config = dict(
    n_layer=10,
    d_model=224,
    n_head=7,
    qk_norm=False,
    bias='all',
    init='trunc',
    init_std_up=0.0415,
    init_std_down=0.00928,
    lr=0.00688,
    beta2=0.99,
    grad_clip=0.5,
    warmup_steps=200,
    batch_tokens=[65536, 131072, 196608],
    steps=4066,
    dataset='wikipedia_en',
)
Each number is 128 + 24 x the weight over its row's rms, rounded and kept within 0 to 255. Layers, rows and columns count from 0. Numbers have three digits each. The size before them is the row's rms in percent of the matrix's.

# down: layer 5 MLP down (transposed), 896x224, rms 0.244, rows 250-302, columns 112-167
# up: layer 5 MLP up, 896x224, rms 0.238, rows 251-302, columns 112-167
down250 110:131143144100119139093146098124140136131149168160157161162119153115134065153143113152146125133168119156157071124117134131155108129157159123102104135160113141130107152142
up251 100:134138079122135121182120178146115133135133082075137130153098129134116119122153144117161115146116134128119130129151126130107097120132123100168121099118131128099143124117
down251 099:120112167120149108142091121126144118132113124117156088124123138114157130112123119124153135148101130110106111171158112127142126083140192107127131158126110121095132120154
up252 106:141117130145164130097183091133124104158132103129089138112151124095099119106123174138155185092126131102108123132092135137140134141150123066128128102097145142152101073106
down252 108:137161136108100149084136138118084136138150096114107149118141150132157155178128152163079155112168155116139125138092120094154085120130140083171105171119134143121169199151
up253 111:141102159177133147152141127135118146113113103126108151158095140154118141168130110130164095163143134139138110121116103147136160123123121144127139106107093112080144107119
down253 106:090162104111143161113100131075128117095120092106104102126160112154108131165153168091149145107149171150122180149133107179156110172148096145125120101145163133095119132119
up254 108:125172129154119083094171124119156115135128106153130125124164121102127102134109130109132146140108170095095096080144128169099164120153153070126170107122100107134122098133
down254 114:117127113129094130123158134083133118103157124098157130067116097104148098116089167124108124121143165133117129089146102111095121118112137137187099150114077152127153143134
up255 094:140123143136100101075122133119173086128094100136078101164147131104097086119141068161158159103101142174162119105117127175117177096140121108137172088107166112134186122113
down255 100:116115135153141131143145129120119107137088118157140156108074167080122147103099139145140124100114121149122177131130114108153110131126152137113145115159147125110145147178
up256 095:105081151115146124103157126110179112135155132149136149141121120141114149086102129177165139127125086100111119130129137157090120144144130118071129127166129131153162112133
down256 096:106150102140112149128109134183120129141167139124152106105125087101133168111180139119096101135083122153117132168149075083150146115172149114124167106130118151136144146093
up257 108:156155117081144114154156128136124113128152148162111129126111155155142123133078143109170123135129119116148145157104146101141112102123153125138196127098087134127108177126
down257 100:166120158089153130116115103089157110147175108107158122066177170109089090148168135169161112135150121106106120119147144133140134118148118126153145126138147146103166122080
up258 095:126098137142124085160109092074116138089122166140158166166101122173135108163091129138087111140106118129132099140121124139139141155145126094127150130120116115115115144108
down258 098:120095108149150143116149135105118137142130102129149101085128128085132135116113182144134148082186084126118102135126091112103125155116123124082145134116148104145186152136
up259 098:147119125062174140131138143087104166153179128160151155127109073127147097102145133162156157134116110137145145164081148112123133155109156157118158134140122114086132133110
down259 097:157092088140122166129130144107171150150123138167123166131119165076164108127138132150131117109121150113171151132125105089118096161127127112109107111178114135131131117144
up260 112:144115134116068129100105129113166131163069117070125132146122147106102180149123131139147136130081125122162176174144088130123115127113112097157116209106118189138117102123
down260 108:121084112136159149132100125128151161116139120082118090152105127128167096110142101127132156137099087137136090133071137119117154128099150168146124126149125152119159122119
up261 099:111137132119128100106123123100100158141146123123149130148119100112118088118160123131115093157111120103128093110091126110127176107102131110082130151124112145147147194136
down261 103:137159106127155181083099160121136143123118105142096140129105104121128139143130132109133113097109117122093128116106109119119090132111142159110151144078157125155144195138
up262 101:113107127084148125089084130083165156134126118118154153139149067086135127130137095103106144133118127116146137130146134143116096131143092137119121152144162091112155125105
down262 094:148110104170128114126138139121092114120147149107133126101161175138192104092125165141167140107112097131114127122166137128151183139158155107105135119116129110115134181131
up263 097:104136139144126066098115119135140154135146109098143110115126117122088086110154124094130071167106134126137135136131130120128125154114132140122146149145119101092126086161
down263 101:120144155062118142158131127140124136132126116127106127166148128111141141112096110126157129134164084138111133131134099117086107143122160147082119135121105119132068117116
up264 097:105159155124157068123148108112127137134086109135132141150127169155126108136092112148124119158156097118167158134134143133114125118134149121103131127114090143160175159105
down264 098:134056161072139101137111138101170158122139109096162153156143135131124114169102154128108129129131111084086129137097143106131101120154110127105124156115170122144130149141
up265 104:129111142123135114168134111124109153100156134144128117148150156137146172137156161114102129155168127137111115115137178099129107111095162088137117119186112121126113145117
down265 111:137094138134137151143157123100148113140100108105086175102158119163116105130143176096117157131158138189126079143114139092127142142178155125150093175107141094108112141174
up266 091:105084086108146092119131134075142160115097168121116139140154135152160090124102171083112102142118177110159155099143177110136159168154119104114123145111121107117151155124
down266 101:095163099145129124138120086125143099143139131134106090136179131095143134085134117131098180141133120139175099131155151111140152095136109125119157121100134115155161128133
up267 106:124119164150117105099109095163136149109128136108192108120117152156149142141086157048192134131143103159157108123161154126138132117161148107114134137179138110117142126128
down267 103:134148114159168106171095153152123144110115118131161172138141131126130136103104136134136160109145155168168114148119139132136127115151102148170097100104167116102138096140
up268 102:120140140173153137127103079101147155137111099108098136114156141140106107170143154184111123126132088101125127137120176164128109121139120140146075129106135136145099122163
down268 107:109146113149111114143092115131120092122098110122149107117153093151144093110111132129136121122101122135116148150152090115132094122128121121139144114123103138113119100114
up269 111:108132118132078125138115156107125142180129147188113143136147127166114142192145141097121116157113111112169114119114140149138154122149164146126116127105112128132117148139
down269 094:149140152088126113100112135126124164121112099132121089129104119122137083123135139125135121155106117100103121099106119076102087173104107103191117111166111114116133196056
up270 102:140132137121110168131099162130133093173153093134131103153170142133120104115137123140091131093134159160124088154139136140103141166122113092090157119119129110177114138135
down270 108:147126097176100142108163125177172169123095098110086109098133104100140127136168127086139106135126128108132089134133190112086088125132128117151109144082118140129130082104
up271 101:146171131127116088167148148137110155125164141100143168125103161101141132135128164090147084111135099132127143106102148121138132131150165146096144133142160153112137142129
down271 103:128134158132143176104108114146187154121129130138170130138105124082128175132114178092165126132157136150167122111146066104139129098138118101128156119148141126127124132164
up272 097:092122110127109085147084161134147153153123143103144153148148134102102119134142146116095150109116097110097111100126131129124100116144139164172111125123098151131120119151
down272 101:104130130134128112118143134145133111111122095110084099116126116135182082161173150148123125113142141101148168123128135149159124125161115146117116151166130142159120113129
up273 106:070148133166115150119127122119112155097164137094081113138132157114135112133093100113086143109151125105159118117151104114109121139118160116153125107099134171125165137110
down273 094:164061134122121155157115116139114142110144081139121145129163109146107107101095101112128175131091151113127141122118131100135119113070110095166098146168149120083155108147
up274 101:180115111110136123118143121135127132114154146148129110124138149129114148112075094171174122110084142101124125147124164062154151118113142130132108119134141160102106105149
down274 102:116168146152159124135158133146105096087167136136159121099182105086134135085173115160142145126129125099127086141116107131119144127114153144129115120128144098134091173102
up275 095:132125111129116082118152115129156143141132111146138142121136123129141102109145131081104130137148082124146128087127118136120180166112116125164142113200146126144112122148
down275 092:109120105127150163137128130115115084109115091146135122139126146124123076127088131097147166103111122115151156099137155155089139070173092127140105106139066128121106136091
up276 091:147123157094155132180162118101158144143133156095104132107121144138134112118112139129160069176143155083065141113124161097180119119130084118132152111113179122145115146164
down276 083:129168166166122094132153150100114124129103127130164119155099106137120084137193107163113108170118129135094175090158153121140117168149155132128110155155099103119110139101
up277 096:126133075122132154126093121106143162106069160146125144144139142173144099123115106124111121143147144157142136140136147140100091156110113141098080112126176125106099108133
down277 084:097128141138118136097138117138162113106111134113118117130101087088107113119112133152211188125154103122154118143126152103111111109157145080101092138165105125126108117116
up278 101:120091133143122138166127156128137156126126145182159131129136082163118135115140143108081122102128113109129100136144100160104135119161134118135136085172084122150148095131
down278 109:102077161165143160139119140119143142091133147119122119052150096159131135110160102104159086124147111124123112121126166135095101103137147127196171120118131113111119133142
up279 094:093142118121113127112122153097191119076079131128140157108061152084163097105120155128142101165104159156132166113129157135083142158125128114133137127147095121143174099150
down279 100:139161167094089093086141128161118122137117123117155078139148100147107161112139145144084141106141152143117141112170108137114178112124117121131130138125108147133127121132
up280 100:174160163108141128117134087164126145132110140123078130122113088137130146113090134144110135128112124127115106101108130136117147126112147152126141169118133121151169140118
down280 104:095125094137147149093116097117111135129143138133145102149125126169095135098108129151096059125139086127191169155172087148146167132117054114155095120112084108121143119157
up281 104:077091117125115136119137094118189154128166129114138135128114153107114091116183124139137156145142134103164113127079100144094125096113135126078134120165085168155116096103
down281 113:104103126115148177164141155150118139139174134101144141072114151126153112121131183141081100160106138139113123116113138162114112121113139154144116137138193102122130100135
up282 102:151118096134134147125144071151143157118131147148146113121095085117088132137127110114124124136110145111125130109097143138128113137155105143116147156154161170134119125111
down282 097:102134117166140109122131153140160125143137142109129091142194124110126124099112136104177168132073127110123141130141092122084149147121147149110168110078142096137115158120
up283 106:172164112111115138139129153154158109145103130150139117130167105123125111152087115141102167115146111124164145170134136168128135094096115123086125162112126150185116145094
down283 102:131144131121140110157093131166144094109093085096135135110135127136092108163133121143127147109149151127110127114118171157137179141106133149112122118097123137193140119148
up284 097:132096127098139107125103117135132143149114139124150097132144165118148098190100152121127109092128122101157166135124124104146121097145098103103129135172165130115161118145
down284 094:129132127110076149135143163170108162119170105146088133088173128154106125122112131138123120138136135145125092104131113129101147099131113140154074164112084118158121188102
up285 102:105147137087074119144122109155119119173137171163120097143145164135102141158119156095080167072088130125175146137101149153155153100148128151108087161123106123123139155092
down285 103:129136084159155135117112170126151131133123111107149115166150077089147173165112146162154121151165105125130149153137127106086108122092095100155157097082135117097112173141
up286 094:129154134088092103159147085132173117119124118149116122104149111122100119124170138102156153134120099145117130137124186127126145116134128146154160176112065123176121123111
down286 084:150091103152097096155143134135145161146129054153114109112168153153155099132134087164119145128144138144126153126148106092112125102135103083141104130158179156099149110117
up287 094:090152150119112125137068097120171126152145152105141153124112173176162145115125166108134075117131143144137120099130075112124153158128129132124118088147160125110133092141
down287 093:137108121083143146173171136118091085097162101080134135108133107137127154162091119103136113155103160145140142110099094125145118121129107149178150144154160106120142082072
up288 093:109145081112114123129114147133173125110115143164119105157099123104147138112124154116131075154129102092143143120151115121128080137168096091109129122103123142145129118162
down288 096:194149144128142169152133101182126117149111089153154127150108123130150135127121159130131108151095115140117117125138103120173151110129105150081125123100119156121114164115
up289 088:158173111102134098155076134149149132142128105100102105103101123132121109094124059134078138092126191110133128175133134071104111103122139174099136085130114103132139167162
down289 094:128132085143135165133129114160144120131144112093130177134109128119150141124135164135169121119135138108124121154158161122147096120142115129121136147108119142136101116118
up290 101:121172097076134125160119124103141112110172134115154125136135146111145119118148135092082138126149161094108127125094161083125123115144170141085124139104126141141109163130
down290 101:125137171109135090170128116134202161133156165126099149114115128125111130132131135119101132140102134079154119137090122115092098173124121097138127124152116128123100128117
up291 102:146142132096106124118166127169122153163116105147115141186148153133161118155099155177089109121150143118141106143155098145119121150137097136120158116082105174134120127110
down291 106:136170143157135130113101147148128117147166141123123137160135143121118111122140105121102118093146128119126122159122151146134073165153143108134117129124165164155057115148
up292 103:130106073140108140116111154128140092184127102128143133100100133087169138165130073138161108131133149160085133137172162135098123139131112104102155077119111154140133141104
down292 106:137103135141137145129136136153151112144108121178118100118159120116121091153131132175148202133151143124103130136104093148137120139145117110071113135141109139115154174113
up293 101:143111092174108126139148166075165111076125129157119129096129074126189088103143149092165155100177147143141108104123156122137106115105159132124118075129086128126154154121
down293 099:099085148122127164102140116163139123165130123149113122141155149129105132149144185120144108070121109124132119176100106133115096123144109155181136122161073125135134173139
up294 102:136122145099126123130125142175123109179119153118155135155146172108126111099153168120104145126119143155102171171139146107096149114108176156084114103095163142104159128122
down294 105:136118148125120126127172152133126121147156129171144168149129145098142163134119152164139142075167110130150130112094143137105134116142113118129124141139097084147126140130
up295 104:166128148133129158156116131142119135130142149134158118149124133119148154142152123083093121096140152133121124148134115112126148118119139099090085135114145073113085113161
down295 103:081133101093066145162128156116122138116165131085139185133152133089094097125121103147121139142132109129122117150125147082108120133096150150133104107144123084111128125153
up296 098:138148119144134111138162159129126140140112143165160085099131115139157092126150159131129129147116116114118129098091142084128121129117126163103116105103175116134132138093
down296 091:083104136058126122182154162137166131119125113113106134143101114102110131128120131128127130153152149165137134133124139150110191120083145114131139116136097135131120118134
up297 111:132066111119172138143129151139155101148075140132159127138111137084127121133120128120121148111157117187171136143118139147135117108128107110036144078131128146140095126134
down297 111:126095208151127139148131093113162116149084137137120111110125130161093110111075104119152131139169120193144155144104134140112152100131141093063133131144151118091134134108
up298 104:114153154123132164153149122151082146159116118140167134165164136082147120120123110144188101145143143129120168112132123135160103116126139137117125172135147128101122109121
down298 109:151157123096097137128118108166160108134146110155149125159102135109113103122146135169164105149127131093137058124144121111152159132157139117060148126181096131159111099122
up299 093:138104118117115132127098110124132118113107141145102079082097150164098092102090164175145147064148138169153170169073094101139149129163148158113143163135107112165123133156
down299 090:077142139101113098085130145155175128110115098110088123130133114138109175150109119129166126109136089103097147155127150133133134101110129125104132114135139117147137138146
up300 103:147110129132094129120106099100122119139137142202170113141154111137129101132125108173141139105110174111126152089121131112149107175160095097101127115127136135132134106112
down300 113:145074136133158105098140118116123112110133117165172130149100103095140144138123133094135104166078125136153130127146131142124128123092144113095099117137105130076091105130
up301 101:153136111123171136147147134149069122161117052126122133140152089096143126102094157110113116140146140150153130117107114135146105142097149126134128129131106119132134133123
down301 106:106116123148152068117097122109171149128117192050140126072109113098138165130163122141157122158168093122139125112123115145123118099125172145165154164168170155172149109152
up302 099:151117104131142121095146143117141129130103110113137094114140101105127138111111135114141144125126149130124179115131184137094151153147183157147134142127129195115133129091
down302 097:144141113145155129110139133117096161109132092127098132160128068156118184106106124138142097158124128127096148153147156134143102081102147110115133126156113118139131153179